Part of a small language model's weights.
Training: 326M tokens, 9949 steps.
Each number is 128 + 32 x the weight over its row's rms, rounded and kept within 0 to 255. Layers, rows and columns count from 0. Numbers have three digits each. The size before them is the row's rms in percent of the matrix's.

# up: layer 3 MLP up, 704x256, rms 0.0587, rows 577-611, columns 128-255
# down: layer 3 MLP down (transposed), 704x256, rms 0.0586, rows 577-611, columns 128-255
# gate: layer 3 MLP gate, 704x256, rms 0.0583, rows 578-612, columns 128-255
up577 097:153152137173130074170107110092122142114105137134126140137066110147152097168127102167151122082104104098170110124138127150146088162115117116109184092122137126148130122128114173170135152081169209094143041158127128110159142067213169145119150115103159170130053135108082123136136117126078175157170118145052105136055090117134109121084131122200091151068114150112133157116150099057141091168178
down577 097:101202146128139133163096118065164129074107112111118078106152197089108105137107146142118188104127157153171121146153102137114102120123133141055148137146144085157103121147158153171121161128112147114137182185100109114198152085119141142096135122149190134152084151118074107144179159128098108176128148164132072092144104146113108149132098147121118098101073107082170133117164143152081110177131
gate578 091:156202118166153121138166110113107094158059133143083153108132092068175143148111140168149122111093103139111133208073045174091180173176117150113081134134152070192108143104147140173107088153129109074122057139118128146128085099132120100146149117148143113094120138106087196118104142128115145068100131105094114153074132135143150105107117097063118107174170118149109063176116145111146143112148
up578 082:163108072108174125087146146120081164160141127145167157112156056162149150087183071083101137167092163187136155077085144206110156132136172170082100134134199164180150140132101086119115137162139142069133190114127083154126141177163149179109088138097110132178183097081126100089137135054150114127130128130146136057181115182075117096052107133132162164136148159082187142128127158153075179188145
down578 089:193148128130090143131185110147074131170057154137152111111106102120167151108115103092092118141126161174184187102079060153164148201139118124083073155185151098114159108147076133137120098168118113096140138162114086109077118125145200167161152102030171133187144114083130143108089129061152149103138097107109099136142126149131093115105119145106153142168171179113162121152157145072176135173125
gate579 094:155084132123129179119107119122163158140146179076106156161134161138105174176168079069123088163153138108117141098086146119135075113047132114117150165155171182095176084157138164173127081101162126181104153078113097151091172122044120072138123109073148147183120118118120131172126149134186126176129139101146093120104059163132097164089123117041113111108106157108166105082113131060136123163111
up579 090:090136161134113115110111214075098145137090137160125145098184134134099147150135164145169167129095095174114081122120138145154096121091162115113153127154155171167124175138110142133153140110139163147108122104106130155124157113183152106060117109080175131138088102125143118195129173060151088086181166174124087156159142145142136126146141138138175175124131087163129079113139185130109136159133
down579 092:124130107150189108127132100161139136099158140115122095130135097120148106082156134112087128089177107109141185106154159097090131140169102138121133104156149059117083109128113086084132123222154054114184117167228151102165106203133128173138103121194048168093151187131167141078137121139085163202125110072098145155095148127154174151114113142160102134120124159045113126117157097129128158102069
gate580 097:108080140105164208141149105147155145121173071111123125093134088110107079080092085143123113139100160096091161157112122119082114137101175174114091155138110143148120097123131127143134169125187150099154107145094114128157131175084143148130145096152099204113101148155139056083144087097103183089149113125169165131121146125171146148085111082163121150131139157092158146171064093093161108077105
up580 097:092163127138130164185121134148088103178128095155200134140199118057143197122153119076120099125127091136076165152168079149092109091168163167117126132122153118142121155122133145104108134116154137089122143124079196113166119083117129120140145122093161110066131124116127122129142124175142110105125160140118150022166134160202143136116088075109127121103119078151081169192132098130133090143108
down580 093:136096091122141132104136135138129147054126123079065094150094123174127038119114155177139135104168157149129146114120132109168146155127127129120136134106064157163116101139125141141137136130141109172166135129140104158104109167099141139131095143188095145151142146136148111084191104129113178118126087135139096200061110134116153109150177138161128185151104148113160112043151164102117107114153
gate581 102:164093120156100221149122109255175148096131108181142153110146126159117108150108096086087127136124130082124104105145120147111161145089119101151120145142217141167122133101090166090162131136142119112111154097170127081093139142115122099166131171138131153085133133065112113130088154124204150167145152086157135138146087129172112065132085170176202098135112112152130106147183101052162131112147
up581 098:155108105138125183147137110191163138121108117165133139121125126137084085101120069117123143146077128160103115101151186164158157165095170134115123103129188174087144128125056152126144140118107088103148140137142165102109178102158118163105116159137163142128100099090096052087086125132146138140141154170148162138181055060176097123092046132186126132197132178112097065117133084142152138163150
down581 100:110123117079186117159154116101135108134097153144081106086122153121159069125127166137112141211157113145127120157200126142174156123136171147127140109121110146108148167138068125166111131096098064137148154135094172139195138137174120163130137124161078110215110114115101083117129123128073137089159119196118140113169112087111117168111115165173067141120120143061131057076065107133125156098154
gate582 094:182157110129127075149167125158143096138073021105150097155114082178146135087124157160128153141192098146084076143066102118166165127204162172122147141137144108089091126136148140064095137040112143108148067122128122096115109142198147172130165144185176132115092134073140088099083134120156158144089116106118095141214133140125120104123140090159203176095137176150141095107077125120029138124106
up582 094:125120148161121112084035102084086089145175177128159126161171193100153127080133145164113108155127094106128090166182138075128100131126107162046134122118096148155138123183057125185141110135115137167108113166137095108149137128065144158092059101181135100152083112179137083087138114120094099222105115127104128161142170182115138210147109096104148119156092106088147117125162143160116161140149
down582 093:132051139105103179056106090132158142097209146154078122139148145082141136130173116132147135108100128121140172136155148070096126118120143133140134140133100145172139116162135145186128094165078145145123146167211142136134132144057111122113126147168152106110117110152075165122113112155126091110162155135187147169114150152110152141137111141097112126195177131073100102119117162156138100112207
gate583 124:161124091198122111188134100123108143100099150094108176155130152123123196067104129140140146114116121137161104171099129150115212165176154142167123072053147118122160077106119129195083145085137156151112128112163089191115123075121056100162120106131204115098107175076127101088147139153149166189122104169110136153142181130097151088153177097139117145073167133150145140158108080099148147136097
up583 114:096176134171103163081080194116093166130123157158145109102129105131152105138120079156059137085115161145111112074127140136123148059103142066075109145147124188123210183165128134117152127144122068156112146235124137078163150204113111117102134148090109137133129108116102096113122136149160108115079163090073167139166132139177121176199098118137141140121106140114100128148164076130104107125082
down583 112:148132090159118127151154112157171152138120124076084182109138206132105145148140114118163156138127108126150132153120138109144153141162108161131101086031140114128130148117132110165093128102151121168103167149150144151105134083184067108143141120134136091107080162146143108163123120134171209141102078205162175119080158132150120133133171117157111064076175100091173130159101103094154191144112
gate584 096:047154127107100102151149162108076174104126107179120071133132130097160142063108128140197110126147174118119159107126113137162130105195162086126145113118109130101133146086104152108166096145119111106109067151103101092100134092127149111121072152122154165124126079109106108157135123096158121179162140077108115154158144124162104132173105130153149117153117152157191147139131085109168087138170
up584 105:143106175105154109154102098043120127137123137151147173067110164124091127114078081092134106141086162126135119128203190096115028086149139091119170102121127092099147137148077085096095127127126071181139131146170118100119178138120159146099107134118153106137142103192146134102129119139124123147144089146161084133138111123153111160155132084179131141139147166130152121131079101127181112106132
down584 104:225113124165145150131128084125142111148138143103120157131165120155077131179166123146096150108106096111155116162140139139113137171097102188155116122110109076163149083154137135163084148078093152164144145123173159158164096161108133155159170120143136112138156151138172176095136101122107159094116102113124153101089102144094143101094138124132109150096116080096085114139111168123152183096107
gate585 102:051240138098155171079130145105080098106182160144192134103090074111110188098124190105158133104120148101085122119141118111127135096110189123152159108193085081175151095170126157101123126149154085121121147171112150105100139111095172152134138128136059095132130156115149119089125138128131141071178097165074132075166031087152134143115107105125106129177135157128157111183157118181162135161079
up585 099:094159089135126100176136127145121198103150120122111183171114102210126108081179143094083192177141102135115130140146209131105118079164136134091061126182066091041158111111099125154133119101141153150075080139114158131117143129181161209086098076135101092126113172103198133153146151143096087150154125120124162178171092097108103085203185124145099186171181142154135096101107122116165118146130
down585 099:150131138108081076086124172175103121174112121126062128132138138169156103070129041184125157140134152128169123096113133126157126143118127136113070175079136195138070126137194120142122086131141155108190103184091131120113163108108178109083142109150168155163179125119130134119119098143123124128131141131132118130098108137088161131126135144146157135138149120091099144078190166141091117081127
gate586 103:102137142148098079190150091137116116147136081147171104203170113131153087127146123140159149115137136087139157152162087206108144120155084168128090154117129117130134210117162224104153103137155109125117114167147110135159151196154141144143111130084150109096060087110106139100120062170103035115119184126162145121107128114154116087146097140124141103099138121109119177112095093132120141185147
up586 100:095093155151148135102083142138191186158085128151071158134148142127150118117105166155060147133122089083119137053128140178105118092135099109135108105133059117180139106129077111150118080111106119183151099072159142214118092111160023107149104145101130106111060141136103165145116163069179086136114172092116092116156143166105152090110058120137078081103094103107099162130141137164136114087132
down586 104:060131170170124134141105113148185212135071139141099116129118136092140098123075111156123161143138117066130116162145120148126154082177103196137137120092105124155132140170053103111119107062102104125132109092119093145139112108187087157181104132079142108112082135134120152115124113099135078084134195154145112110158094132102097142108086120144083127128101107108070131175108095151185134144131
gate587 104:083128176175090090132100142144126110115116139073193151160078126103074147137167103098090096136092091150098077076142086164149098120078156155088075163120089104115098119131096084091137143117149157125133095095067157130145125138070100087139157135175127152123180165153122142145067199157122089099140082077112138088157198185105127135104180087092136091132118103168114132126105150117061109098176
up587 103:140148151167126115141108130121154142095113171091152144122070149147127134135152137052111118146110096154113099117146148077139049120080129035108101125148131142136147128163078110143094154147205136158103112142121091147097179185113124129151153165139075173149204130094120096147158145127104119139118073068154077115176171111136088176102137023131110156137112099107097129111083135133165079076177
down587 102:130124107096183169103114112097125139129165098163089138102173107141161114148121121166106117136142170155160134194132134118107126113169102078156161106139153149104106138169128073141109137142164135151068141110166076128127156149189141125119152127152125158167150123139132085130125085100060135087141155109129101153185110097189125180152056150173149193116152100078171126102167104080157115171105
gate588 106:164103153094160120170107109118106107114122113100074169148126110134111144128117149125126126174129112131081153114165178097105082144171116090097166108109120120102127167190073115110128146087139073145127110153138159114164154118132120190129085103119135142149178183140114169128154092191089140102155176212143130167166103158117175124121092117158094129125137140123127150146099136112177058141147
up588 101:110123109066081166092131118107130055121138100127117173131116138077104125169189103010135119145102104123112157118128131142049092088065124144075130074104165100140151081108070173133161136094106112089154119150172163140132208171148098086117127163117181108111132086097104111141134119163074089137139101146148146159075119159157163157065097092117109114168229184134101129098146135107161162091131
down588 100:111139147189165094168118142147143204125121138130175065161142106168123106089075147193126124097141156130131100184142133120213159130150164150164103171148117155112113135166157086154083080168140168156090151101086119141114060090113159154131168103158110114150131149165155149121137164062185139160086154109120118104186134105136128137189152153112155162094053061139149141170101128156071145131128
gate589 100:119113152137157166103106187123116095133161140085152133114094100122114104123150080152174107101186155101168124143092112136130130176140071132124121153100067087054120156149161135155181161113120177109132161162144120131143096205124182147105098141142087114193145091202109145077175125133114138118103117159070111192145213148101180116074085144147123176143112169042137110107112105208132117115118
up589 094:153092182061127142076146178086145094124095103101127197084098106102112115117110104136119125093132115116154135103104110126133140117176047111104140139104110113114148105173070117112119106126154157205086146135128135109145089174072089169171105159148048170156188058156126140132168134123084122108103102125096115153128130169089100107124141126106137137142126119072076167104083148162145083062148
down589 093:139161119130081106144172134134144182119090079138157137137166110105121109124147116208099152094125079155131113124155094196073186087141169175133125135126123142170114133106068151165125104143182090138158093073143129128133095094112078158131075088118178132115076137155144093136062103105171164156186089122162116086077127105120168123109110080144110121113130079164103125158174145089158162112118
gate590 099:100122109132066107057097149106164149175111159100136072081127066132075183152145144132109145119128066068129116071124156098135127175113122119089109121146113116091157109168137219174169150113129078060122122153155121166117174123138122086129163134108115144193142125099132107101091131096175118093173171136136151109143143129136107111114077084139197175128108124089205109125143102104151114115147
up590 101:104131130116134129104095085111132067125140166099067103198115111126180132085163072147060128153182133153113122113136085159136170129139134128110112179123138129127113096080153092132116106146115157137124121082089198159171101107144129110180185144136125124119131105134156120146175144141127096142116011082149151148107117145075175130073172135092138062123172096131145115107165178106112175132102
down590 102:090111107086109146052089065090108099144153140089093094142128126134151117106140145149055119160131101109147146079107068126151140182159133088111085164141105115133130082106136103173154106122057125093082111091142202173136111109149146114117162170116154131136147112142155135095172129114187100164147066134188180110111146116157128137060148112092178070114121110130184106105127181151165118105138
gate591 100:123094147181095147033129162155115123155121104105188109140131166137173134160162113106103115084158061131128148130139144066105159172145088112146136149160133078177093123181149178123160193121120135105088142168069087108109170136157152095175123107109126129124147133129114084137127090162124146149153166175145161055212128169113149107094181139086104133107133106134110136138163123140089172120123
up591 105:133134157125145166097130166167121180175136154170180108177109175138140113140163081133099112151156102188131101119163131091037100111156092132148155116158108110171157118106113119136143145199130107124130115116076115104067165114145075175114114136128125124155095129166129116155087124084084176150124106088167161088164119222131097134167115081136101158118129164105103087128145087168137103124111
down591 109:124156144103162160175148133113157207112131140183164100157098157108118085106169126142114132153117170169141078139177107117055066129182110156150157128129132138133175123087117089088089118208102100123172106108145130105112137104146050151132141148167145133158094169173123174167069128072088152140093081098144123106115135195151123134172083060183137131107120181093115074124139061158160097139103
gate592 103:108129187105079135112079172096129139137170179119165102105142144145150118102134131152098195131114163131157189118109110092109094094055134148063132185125118121117132122109126147129201160133205116111160191141136136113182127194160111141167139112124066160115148112143201133172125145075110105121167135114152140085136082150142134137159122122124097113136121134101145119124142127128147123133121
up592 094:126183110096168064144158108188133180148135068115096113098151142107124113080151105104140101148128144150123120139098124181112093111143200126125157133183155113158128176095146069138085084147114126140175195084085161131098167125153116188147133087169123090116131143109174105199219168141152149152113167153113081124160114135131125123174122122134076161059132122173064100142109078136162162140140
down592 095:161090123175132074103086136162080139154122121153090079160084140097115085110178119158148068067147132137146097199110125175119126138214112191140169102189158115144102132148162133125100124144156127148148060117142141090141113082114127157151109074171200128114101129093076118160134136204169090129143150164127161178158155089101133117165121142098087163140125097164126101167106158093169093122152
gate593 106:121114120134128117130067150159156144165066135111141090132147057112124121146111140169088111135143072067191092096178097103095109089111164175103109140175084173150170145119104199066153186152162134109122043113108139175156074119100164094114115169075107151104145114090159081139153122114105102142120133114168136162118098134126143113126082187173179082117096104136132204140095133122082140098123
up593 109:135145098155119112147135153159129144107064109141076160092186107127130136125098086162139125157134159085144119118141095117105114134097119177064121167100088161101096161163109128097090137143136201128134102114076105187091117138108194048109161167139110186120066106159148094126168107099098196154129155086173118138101115123162149137128111198136151060118117166099208159196104147097079117141118
down593 106:078158101173111131133168145116101133068094093161123185098140150100106118083102126128115151159101151111097120153194151130132120207141070141109087181069123120124063127147104106139103111124179160109128154113079155108109124146148121067106161120117132183136053118160145120101170063092115213091140161113146137136124097102178145140145176151099084073130128187130138133193134171093145113148140
gate594 101:150135092121149112124177169188139202079102114125124099089101114145214107107164136143131121037118156079145113099146144144119164103152132113073164176119180132118100129093174124128082139065146127148144150133153146133166135157128047136124152227170092104042128078116129112180142076128194173133080140143132138103163163116108153117170135158061137072094107112113090125059152116101136140184148
up594 106:134083103167124146141161116132106105141160132134128222132139121179170069118094124119148130136191152084092150097172071171074131123120104125143171098112123142096163094106116133119110110122083138127111124134168148072118210128119156105072060196132139124112091079082096134187139116166145112128067134111172157094183162158134121164137098137103153191077121224082127151117106092128124148164122
down594 109:103096123140104156121095138102100050147184139112137203149169116128124115107069069090137105176192150129103152131168092157099125143090142121165080084131078088111150114134121133140153135158086128124130148126131122105129180122120189076130055119100151133167120171084113154123126112150098108122082130107146165062187143183100110127099119114187147160098101183092135134200107112151152131107123
gate595 094:150060090125094150144131123112167076134066132083107113151150047123065098161205155102186139107116114126079114118120046140167114131185076127117049176108130099173116141136104164159168139160144114084057104115184206157179123139120122171178093180115140141089182096088102170136151122144210105090137120080133154176130182179086135099156088109105115081145167126103148141112163105119118153144099
up595 102:081124126142111102139136129162134186133092162149163090124112096071110129202079135180092132125192127154164115087139118196125133184118090117150128138164142102101176077062167147134175168121134100125090153128101137083119123127169177105138110094119121202166142137127206136125151131141114096147147137069140173117084103133128153148026128083172151143143113142095100157153086135128142071111156
down595 099:111104077124125119165091122164178101147116098127079055151145040166088129163132171101116117119052145174105101130117116167129123168126072121075115161099131099111146101138151116145189136128127071045116145090109131135177124097151134143142094226155160164100097115089162118139170134124133089124125135080111146097096129171079163122094082083167166123103174153073098128136124109120126142111108
gate596 094:116163223147125133053151136155096159117096127099123083097075106111133160201124133140077153137111125111126143126134099217119189177139093093167118109132115132117056125157154136117177190126140082157137123112110120096132091136167115124123163130149077170143181167154159162157105162082177131113112107171162136157133190175128116114175178170120167100155141137109114163162136191122069093043137
up596 098:157089110096137079156142135131097132132156124094075109122103122133129107094088135141206084090140142139171071175064166108111186161121140161137133099112120095131103125140111193138062118100149128131151166164154108172083111114080079122120087173194080143065128136083193095102148117132196190161116110115086156146122116131101117108099154101141119134105058145154124091166132102050094172188134
down596 102:107180220106121130112138158138117142109097150075070095105080146143086108125115138162136118088106175138157130140121133141085146201147126124114163097080114112130013133127150183119130128158170150134167118138103131122142116139167105135124097138142120181131154108129165095169115124120181182128144052153154127176097163176121143140150198169145132131058104134155126129169142157120126134093157
gate597 104:151086139173053118119162124143154089142155150154165155125095084157090100123096086117082184173114147123146180124122138134150079129175128159078158178145130182100190174104117109170108060129069112111138110145086132112067168150094160148072104120146117197115116141136189080074113142164136153135126114154085116099167147144181148111100091126137128183091086128111173127120148083179151154122091
up597 100:104188110155130105193082119145062153123139145136144100183126131110120100100130124126160142179150176109087148126190146146110125064137085090107145158119139134128125211074120126155116107131129143092098144148132090094136164141155099106182118132146086150128057142136133110094077113120109085254119066141142118101147090127156116135129155108138139162092142146122164173118111104128130099107143
down597 101:129136118060163113110171079128141109109111134131096093144104148165163180177127135129121075095148120144152106128118164095068153131076171111176154131148161162095101134164166117078139161144182105109221102103142143106165146163134108112124136171164107093128156104111157132191091141048111124083081149151180175148110140134173132148130160157113082177105152172166103133137146114110158167145186
gate598 097:139122101081126137106152128146113099143147175130136121134063123135148191135135152086085063084139067097185150107151098192164128153150064109145104166122143094118167143142098114131061153132111130154133113143113154106069106109119128101168040131137096172099115080096179054084091097158080119153192135124097176149108142143109130107097139079111135090102145116120164104099146129147147125079160
up598 095:129135105099120161127156209157094152125176098114092093152149109115122118172127113071121105136127098149131149126065182201088082102134137129131166090122121142142138150102135100090141105129149151077113151188123095110114108175206119128129083180255115140113090146166124085168139133164120139119106131080090135122084080121179100185112127112068172176165029128104097122119116117149180141155157
down598 096:102139090103148175124082187143115086162156070123135130112155124189095156142161072091168129146078137152137092161083205152131151138126188193099159144147078167146084135127067146056164142102142126095156165156122095121155162090151144106107192143164100140136088140194119138196191176131116121090061149128148098125137087115164105112141079100123162168128124159099179163116091132091129132149107
gate599 095:092164089119116103109125171179104132127139181185103100167118065120131169048159162148057156127176140121168146110156141130164143116086174085128109073138131134129092136130121149130148063113112119111119136129078127150102158030179112130138116054151192091159122079111145140085121129100140096136133122142106103088146092157130156132079148173144167098102128186126173091096139127084054139113154
up599 099:093146159159172146112150208162085106138082132133041125124095118163110114129153171147093101056142146116190136123140176153107200097077146165124089090117140124166074154095100096153092136095158107144129101113131178139084118090153104093127142156099169113110106095127098095114093125117114179099131118140129162134120135131127160116095124132103123074158117173086084123102159126178054186090149
down599 100:155119123110148120161132141146107106117161147186075089147081065139058113118167150163127116097117123148135110154113104147146140084143211071155095121118145137138108130149111182059161157102097117094141118141072123147073125067136081118122181171159150138183142133154151131109065147126122117118143107128150128093228153186149165117147162177073146046130127150103143101093100112169094142127160
gate600 096:157116159120117149106079172173134127118131093131150076146128102173128061183074168121136128072135171138126158132110154093109156110085123102126146120093132111119120102140149118138114060119100170013186123168105155115091145076120167109135184141148122148192116122166150110068123111143117116132120110161111080153183099071150093137093102156114141083147088103134191159129058142158156093099121
up600 098:153152168061157123112106099127060116134163140135180183151165141137099150133064123143182083170111161183079094121202171133168145165071095115104132163126150162112155070142102114085094111134072103106154143109124159125087130102107170148129097144153131113116109167183167124101125119082070147119080165167188112131106157167091174143093129116138132130094115210116181098171097078161121140109136
down600 103:116124148113100089117150130113121108122133140124125195093147119110149161129181081145118093165114045170137138055122086145175095103136149059146090155175174158135111084082157119114091153121106124180064142105132124125115119173090078115166001125129102099083122165081147198129144107143135118088109175090123196150110180183143157147125136095084162190114092164114070130086195109088122130172106
gate601 116:135096113185115095175130125204118094111125092142129095162164124202170115109158097132086071119177094106131093136100083163070115159098105103117073187107154107171085135111159160155160100069095129084120156137129127144140136128128066084147157111107140184100098118108200159147158127143165132124060142099145126160115115181165090105139101099071122108116157097088114100100126114096104166155179
up601 114:143149121113106214174120182073159152197127139132052114101127113048161151069128102089114191078131164133113164122167125123111146087122132174177173106161113159148153121140091092147115072135168162143139099091153116101096105152123178108113123091151054132162135117089132085128152107153103140113193086144143112085179149109165161126170146116105147121126130170109074164138079089159118136141092
down601 117:090114074164115166150097146128122081159162147125114071142200108061177122093091173124094098127145163110104143043147108111144135158108142177167105136105159106105132089119102104167107054147159114160155191117149105140137135114140108106141151089103104154082088116073153150096121111161090100142149110132123099079117110103183147092140121069094162110090124154175061129131110063101100134141113
gate602 104:113168167115166121111097149122117141128127105106118135105135129062105183070192158214166117162192167133125090144177113137122151177103149130135096127125143112122122070146159167050120094116135113083145161126163176165170122072109110153074096140163091099106140133134135104108190085130061217073091103147086116079136121121156157146119120210084143164110126154138173104117116049105110132128164
up602 103:132159132142081152133105128195120203119093156128101113146080142110126201094168168122135132089096164115196138158130096113137147097137122204184152146162133125131138140136141198179138162147094121106125110154062085107097131152148137107131122111077155142129122104112115105105096143137134139114120154130105146122089102077104085091091114147119149137136110085160097181168142075179131172164089
down602 100:119165166125150144097095121097126112128131112144137162110154136097127169078160116192158129133136161123066069149153087143085144185120134107136065114116153122144106057148152167031105077111167126090132161119188190153142087063103089170125087117175091143108132119153103096101157102123055182080124100158085119082139131134147140155139132145060173176097113168123153071090125080076106131087123
gate603 100:077164147109126182136107100190138124097106113111173116126128147111117113142150111121079128104092172096081136105129128079169146096057127136196138116196117096197092149100159114174105140145107150103121160174130132151131126080173123113130141149107143141120145168192141104145108186117109146114130075147128160134110088170097121126132115160088155192166101131089084143119121168148108144052122
up603 126:172119118127167110140116050125101156134136119121127140125133179128074116103107145114087137142097090108049113165130200040124079113111127118102172084108120125124092142117093040135140140115111130174085127127121185106128143139089132142098115134145156119142095146172094141132158161170103119085118063124161125160116131149186103147092132141153146158105173143107094104129080143186164079147111
down603 108:167072089172105050120102121082128139160137140142108135138114140151130150096099139142152134158172088159163135166149132185059150163194102110068116141084148181102179106163094129070160101115152121160129074056111130084116145197099134134144100108154122135140123114067117120110108112149119109138146194119132128093177171109172146113133146111143118064095132127162161110129104082122142129212117
gate604 102:143143203125095121135138143133191090092121138116076115127076098158151152039131167174135121121071078101139110155146105145089144218142188156097126144086099142106125127108152151193122201102107103125170151125087183135092113110112147194147144138166154173100156150057174172054111089155120140089184150127158085192135176096160155106130181095199177126156102088153149140105139108130152176145088
up604 104:096129153138064152110165160085143121154118139126051103086081066157156126164189119174153135066108108151141123095167128152118191176125078119133081151136117104198157071128145104161145170143111197118109151139176086170108086170132127114141119119128162149099155104161125121112051179137138150158114089155116117122131115157124149154107116158162140125184094119127105150090187126081118115080117
down604 100:121137165130098158093117145116149126128119173156094100090127112217176116085139180126130159130060101149147112060224136114060131193129166187154094145115122163080114114077155117163149161113088138093172157162125123112050152135105171175095147129120141109128108154069114127110092124145152106073169147146150116172104109111127166161127143108154153151136084107150192112081142141094173157140095
gate605 105:141110116177123132139096090152175126098141108053151094147096126186124146108160149165113140105145182150187124135123147158091173162181128090163086153100172104148151174110174113128156230175125144116114133119202132116101174140108176130126184114134134180161077101082172144124146159101173160178162179137128149140117172157132147095132162144152138184161105087148078122129133080111148186189167
up605 097:106126197060146175093154135111101157172090120137131128154166129165107098102123110176053132135125138075112127095179109126124106080124136119138110099120120107150075079159131059087150133129122038116053120105109168061104125124168155067175190187084104109102148161148103118102129105145073046101145214141135140127110162100126096135159142121132179077143121132168142134150155169133134110089149
down605 098:095109148079158094085093099132077167119094136144101123138095173151124088092148142140117112182077122065142122116140134140105085141131099132141123113125153144122117090209130163121102125155060113143062072137152195080159148071138199093124167186129111101111149117101112114124155167120131075111169167121175122105091160151141088120145087070138180075152079164181111069117117149142157091135136
gate606 101:135123161098132104151078129153162139117110114121161098179105101096142135114172143121101133105120105118142146074122097120106102079152169130126121133117139069097161103166065124110123168188139133113158109128081201185070081124107151089159189164115128138091219099127124150097082118093158091118165064098121104154098148134073155109136129140108185121104135080224144136098129113119109177179158
up606 103:131135099127057117121114124107116076201155136134152110125188106101154091174183152153105131108156110079142109137112067140154118127103073163192125168205100171159105103092141177092140144060171135096101136052174101127152198159129175089165076105078120187121111098060151102128110098119144143125069150106103125114123069173150073108136136122085179078142083172078170123075147137101098105104143
down606 104:151095123115121114122124081116128123185152144143196089169161100116195091179154145109103136121112088106148137095094098142108098127180130132163145126187121113157150102164084174127138154100156123092105125060152182162093188135112170077186158115135099157113187129114134156132132133106181173146118092130076107115085084153116082120123158145060189099102134123127127143068108106132156117148222
gate607 101:091128106084168095142135164095087171120136137203103121126142093103205194130107122134102126141095135121130098099146145055159083108147161080122156118125097122105080161113087146120162113173071133085062110096184112092096082124161160183116162099097152091115162118115178137153079142038113171114099076148123064142129160094126173127058140176118126101167180083158126155122069139106074093069152
up607 100:084115134068189113189145136128104116167139152093172114075141104145039089129132241157102091132120145142105147107144177111133142114193121168115120158080153114124054093119154062110166141136160095110114112143136177126088166142188118124129139191108100154122076155137134124171143130187110104114115114110172137168110148158083121075122109129182158096096106064130159152130160136161133115122172
down607 103:169133155162124142139112132150175101126122123112139148122164132128106108110075077139105166114109099095145130145125093177073191129072120111181135148146126091148143159109146185153120127058118099217150143119136131173150100110084135059109132118180175120125154168178066149072091136143132110132166140195119144056116128137150139153224124170106098103105101181155133141152118103120142142152116
gate608 097:132081186138214132181147081143128116154116074079161146080135169141128115078123162135166103115093074103120124130127175138110100118114123117189077127134138141113149129200110103117152203120114124110124132115091082175088159145183168092129123144116157152156125182088127089134114139058103150202100121163098136170115112118152119128132146112043167130167084183170175155147116181126127172098121
up608 096:133153148121110138125082106140039138148113203053161097227158135137105179120125144159126099100118100204096185159163091136175128099118103159168123112071092044161128142185111126137084129139132098147106119141140143168122099030095085100115167173124120112100144103178130135134157177135167134121096132076148160208177147171075117093136150180144140128128096097105155129166148128120108183117162
down608 096:163149065131114074121086135117145061064137038137096134096089085137105090158070080178097123127137108107141106086091150165107111104130160115103084128125094124175166092121173156109139133096153112117109134095085092186155133134179088111160108163247082104143126131155095159137164111060120152175122100149128156157143163118070100141135091134104135136154200093167143189127090128124089202090168
gate609 102:129136118124083139117137137105163131147146167123148113109090121067119168109167144141127104112165091105167132155125171140143157122211168138168072178209111176106155117112114149099149150165111116085117203166093132108146138140173100139138075106145128148103146166095170068086182154078147155187159129167128133065154112102154089105102098119124171136163088080131106156099196135148135193063057
up609 106:098108083164144116142119151168119128097124109097133129108154131140141206173102119089153157126133091134083092120120151096103130144096141118124151165135109093113057106134153154185142140177143112121135110160139104094147086108128173112099190111030100148166191147181103154236165076107169104110185139142150157151151116214125142111170124121109061176113096090126056136160103114067121133139116
down609 108:109081070139117103166131137155148104119147096069157118088106133104140212191156123123158178129143102125116132103114126139123155201096148152103124175166048117113079070131122184144142103200087103114117159154122108113165109118189179109099127116037076145142186141164112124214125069107161148117145151147171155137145136169115159139163123103083090167124114075136124157098145107054105140105101
gate610 099:120164107087171073202151162162141147149181103157094112169116135093136118113141185127074092128098062169097110113148102136121140135114150109108121159139101093164055146128195098110145127199105098122081120145074117100104126091153152114130144146155147120109106150133113184145075141124147082150155138187099110171147138116114110099181134101117122108094103105147124122155111147125123141071151
up610 094:121127133093110148099100124094146072121126175171190131102076134118145121214135125085125170096124119126139133137112139115151097107138151111146133181164160161177171131164161139111107104108175078118099090143147124124146147103087155077158102159144179081151156150216118130102107100119154118100149134108128159090200073113140102176073142111118162117114034118105122118153134132130148068108078
down610 097:073120147164153109121152130118094086092122157121081101145169108112173100122161173135117094144132145180124098080120138094123123098141152121141092128115083077077065160127139123164095144167127157128142164075110131138085162076132134164153106069131125118118126111073156102188097098150111124157166112094080073157050180135139148138182124146176085055078114186134116123086145127136139116102153
gate611 100:159153130147131137145095142171170115221130169117120161176054136130132143112165146168097105155081100117141103171087123101060158123133161126162100117160164159118121164130097142124124120141105141113135175165111198149114145186099111095118043136164085117094121170133101109148129101144176158134128163146127164166139143130150121144121136064109132162130180155180156087166117124124108123135067
up611 097:106109134051086194102095130162116115063125108060173086062064157141149119133127093118132111152106200124131161079145174088139088102072148113089121132155138186138124142133203099166130132062134125152177125081100117119143132119134139142160144113172134126162109140143092149153113140142110109147092120138089106121107104185144138170122117153113109088172084114105119139136075125150133132144121
down611 098:163112186133162134125075116115149095119116141115132115116126112120165121125075121178164139112203164157072140139145140129102088106128155120155110154134136100174086118166145169114159106128157099093140102125105126221093154034153102170082137103131143187144088149095120111160124140101180092095158097090069134130111088175110104108114151067125159144176096100155100167122132114185111152113122
gate612 092:114126118082126137094115223130179097131106153136090097163133088122118160120148173103099111077140089156128157081167100131150152092137153143108134107158120066133132094078143137176160084095096137103165131103105194179131118113141176069175153095111126123129175080109118135132096208140131097147134091130102092109134186195029176138127136157151125111138063132157135194156145183163127163088184